Weights of a small transformer language model.
Architecture: LayerNorm before each block, rotary positions, biases, untied embeddings.
Training: a variant of Adam for these matrices, 206M tokens, 12951 steps.
Each number is 128 + 24 x the weight over its row's rms, rounded and kept within 0 to 255. Layers, rows and columns count from 0. Numbers have three digits each. The size before them is the row's rms in percent of the matrix's.

# layer 6 attention query, 128x128, rms 0.0862, rows 109-127, columns 0-127
076:119143103143166150162151115129164167149125095104122114143148127120090137133151110094125128171140108151155079139138139116095105142113130163114176140112083159089175120112090104118137090137164148134120132114139079106090124139105144136135121103139117171103124112114110122143116157115162155121130095149151186174126160155112120113129174151139141157095135119110094130115138169115115086116117
075:112131070091130143118167157127123134160143174135137111104102109074127125123130150096121120106155115117147115116138176112098152162158107131146139136148112103155123127156142136094107107098184141124067109132116155087150122160128116107081155116107163111124154145141093133070135123148115126115123094119153135137121152147164120120110130111138125128134121114134093176107131157156118182179131
071:107119105148123097133089127114094072113142114152149120122129050126117135122148141091137155114133141146129162136071133118140117143136097108110117139128168075166133143123087138104137102136144145116091171130178136140159106131112135137126195124080164144114104138089095139119119141111114114165107120098142137068118119120136136136114140115094157139135101112174113145146141130154149124144152
077:116126146107121117114123100166155109128106096138123155123101085136185121141116167092147118115155162118135106155158112118140107122134092101142112141131162127127120137112107079121110120102096151120097160135152171117142127160138119106158141081083168144130140127116139086138087147146122149123085141161121120103106078161129171174138134108078101123124169145126141138146114111102107157148176
075:094109125127079126099133090099101161119118122145110134165154181157152117128115092168138092110099128133103148156137085166183135145119162125129140133122124139111144123090144130125102173120109116141141092137139131183132093126116152127121140152101121168134127125132152117161121132134131164123130169146135140128120115095093138168137111119150144133151151122084160163103134106071159121129060
080:137102128148102131067096149103101146118165163129155125106142170198118129144115126126114113126145147120146095127126105123101116126132120116092133149133147112115081075143177134147133141149094109131103099120122094133101149157124118121190081093115109118131079087150118167129096126062119114137122131153107120145119112125118154159141160134130120155112120189134158139132112147114134135105136
075:115153122091118161122148144155137125126105068092132122145124152160121163075102108125108132100129123174133108127124137162142119138088092121175092121180081151145149136139161114086162130132101131112175160134096123105099145080124122146075160134110090095117133140169144142128109161156120136156111114129098127161094122117123165151146123111097103137137152135127116118124117137166139112148146
075:124121158116119104138127133119119117131133095127124087131133160146118131141121133132113117101116099113098128171095119218123141092082077117158118113165121121148160133130151119112147137088071157118131145122151093106170093112126106120114155072152127126140110146145156113168142102170138110088104154112113125119073161137108143143160133118154127137155118098127124089110128101116141131130078
080:159164184158099120093120082126169111152105131066145140072131094152133113109121101124136100134093133130085149146135118107148098108122081112167093157096118113124141127129127108167130158085092119096157140135105167127145119157162098119127131143143165112120134137122107090110122135146136126145147129152149136131154141127155171148138165150108147135111163103155129104150149111093157149146150
083:111113129101113127155101145123135117132132106151130116122115110130133158147123160135094126102133177158200107138112145168086123145117140099102112117141135107124117144108167110151137129171103124130134105124141121080143156113078135146133085154127105135108104080108122112182117107122142131101120128133118139136081093141110146131155089135130107163125160172109139153127112160169061073113133
077:134148096172169157087167149105117189162086128114113141155139126072160107120141111118127132139113100123148167145140144095135139148093116152112104097101179143144151150139127152130138114118145148095115146127162130099108091151153142149043139163136151118129136131104151129127146132155096103129128148109116135120098124104127127160109102109145112137120149117155102170101142126135136140135068
069:158119141138134141158106156123149112078155152139114129136103174097095142096157165178096164113121121081152097095142107150115103112085168121138126149165115144133089125112104110118105136123110093123162131102142120111117112083133117109115089153170123092148169156118147182152138097096123149130094139118110113150136164162150117144087105132124123118114138112078145097152131136148110120124116
075:098161114074148128116154147115123162119127097087131125138092192076143132116128126145103132164126121113125156117108185188117101111155168129154099126091139094125137139142122176109078158125091115139111110109117145130147140125119167117139146119131138141153144141122103162143144134128157160139087124103103117100100125135112112165146115145171128150122129142138155142107159177163147133118090
074:187122103137156098111147134106141100113133135145105113140136144144155134142135133131124134158149182155097152136146105080083147132130101124099144111099131121134119093160101093187128166184142158123122125140122144130144174107111104143124116124145181091133127144099151115178128120135122165087139105163153115135189152132142124128154132122093126151130088124117115163126127136124075138150096
078:114131140167149108098090112128175090119128127131127120160121084146133126094090114125111170116197130112149125104093144116121128106153113134144099136134153083137130145154145152087115149113102128120092148141083135119119130150137100133121133084123085116133138127194175148083150117115174167159096100134116075125148114129111152171103130152093108123126153161139131139143146138141141121134130
060:130132151107116141118121143151100077110127109116125153157095077136090099118166143130121144106133133089183143116115135088124130118118120144105126129124162098180142098136103105102131159143095152076100144099164118156149123127168104130068143151085131095128136167090162155101107133153100119149108123149125128118165126101143163147116143101092127098085108148121136152131135126141135135173121
079:151153114145130129137122141106139103130124092130152118111089098119128136092146147133146181098125134088097124156130149156143152116126139116122071159148119156153107141115133124071170132123114182100116141142130159181124145117120155108140132124082112141124120099104117107090146147170125106167124106104129102073120117106184154116105154131135097116187144074121110127153114114128123108146159
084:155126117116175099121154113149138129111124091138119156137125141134107183135157119122098103152151165102116145139102193093143125163149150137132167112063128129120187127050136099134092112152167127159134109124130137105100125144156132104160116100124127115135129129100145122128144118144137150106136143163142150176112111097102156106139136115096097118124131085150100135159128143102123116112090
078:126130110135122153107139119102130177140109129121132109156103169124092104144117131140153119097131150134086106174166084156130140125113099110154119157151133144120138073120089094131120123141076075135148150103142115133115121134107125109106151170136141195123110141153138100119122160140105144121132150141100136155100153108129150149154172125148152104173147074083123154097089116099126137148142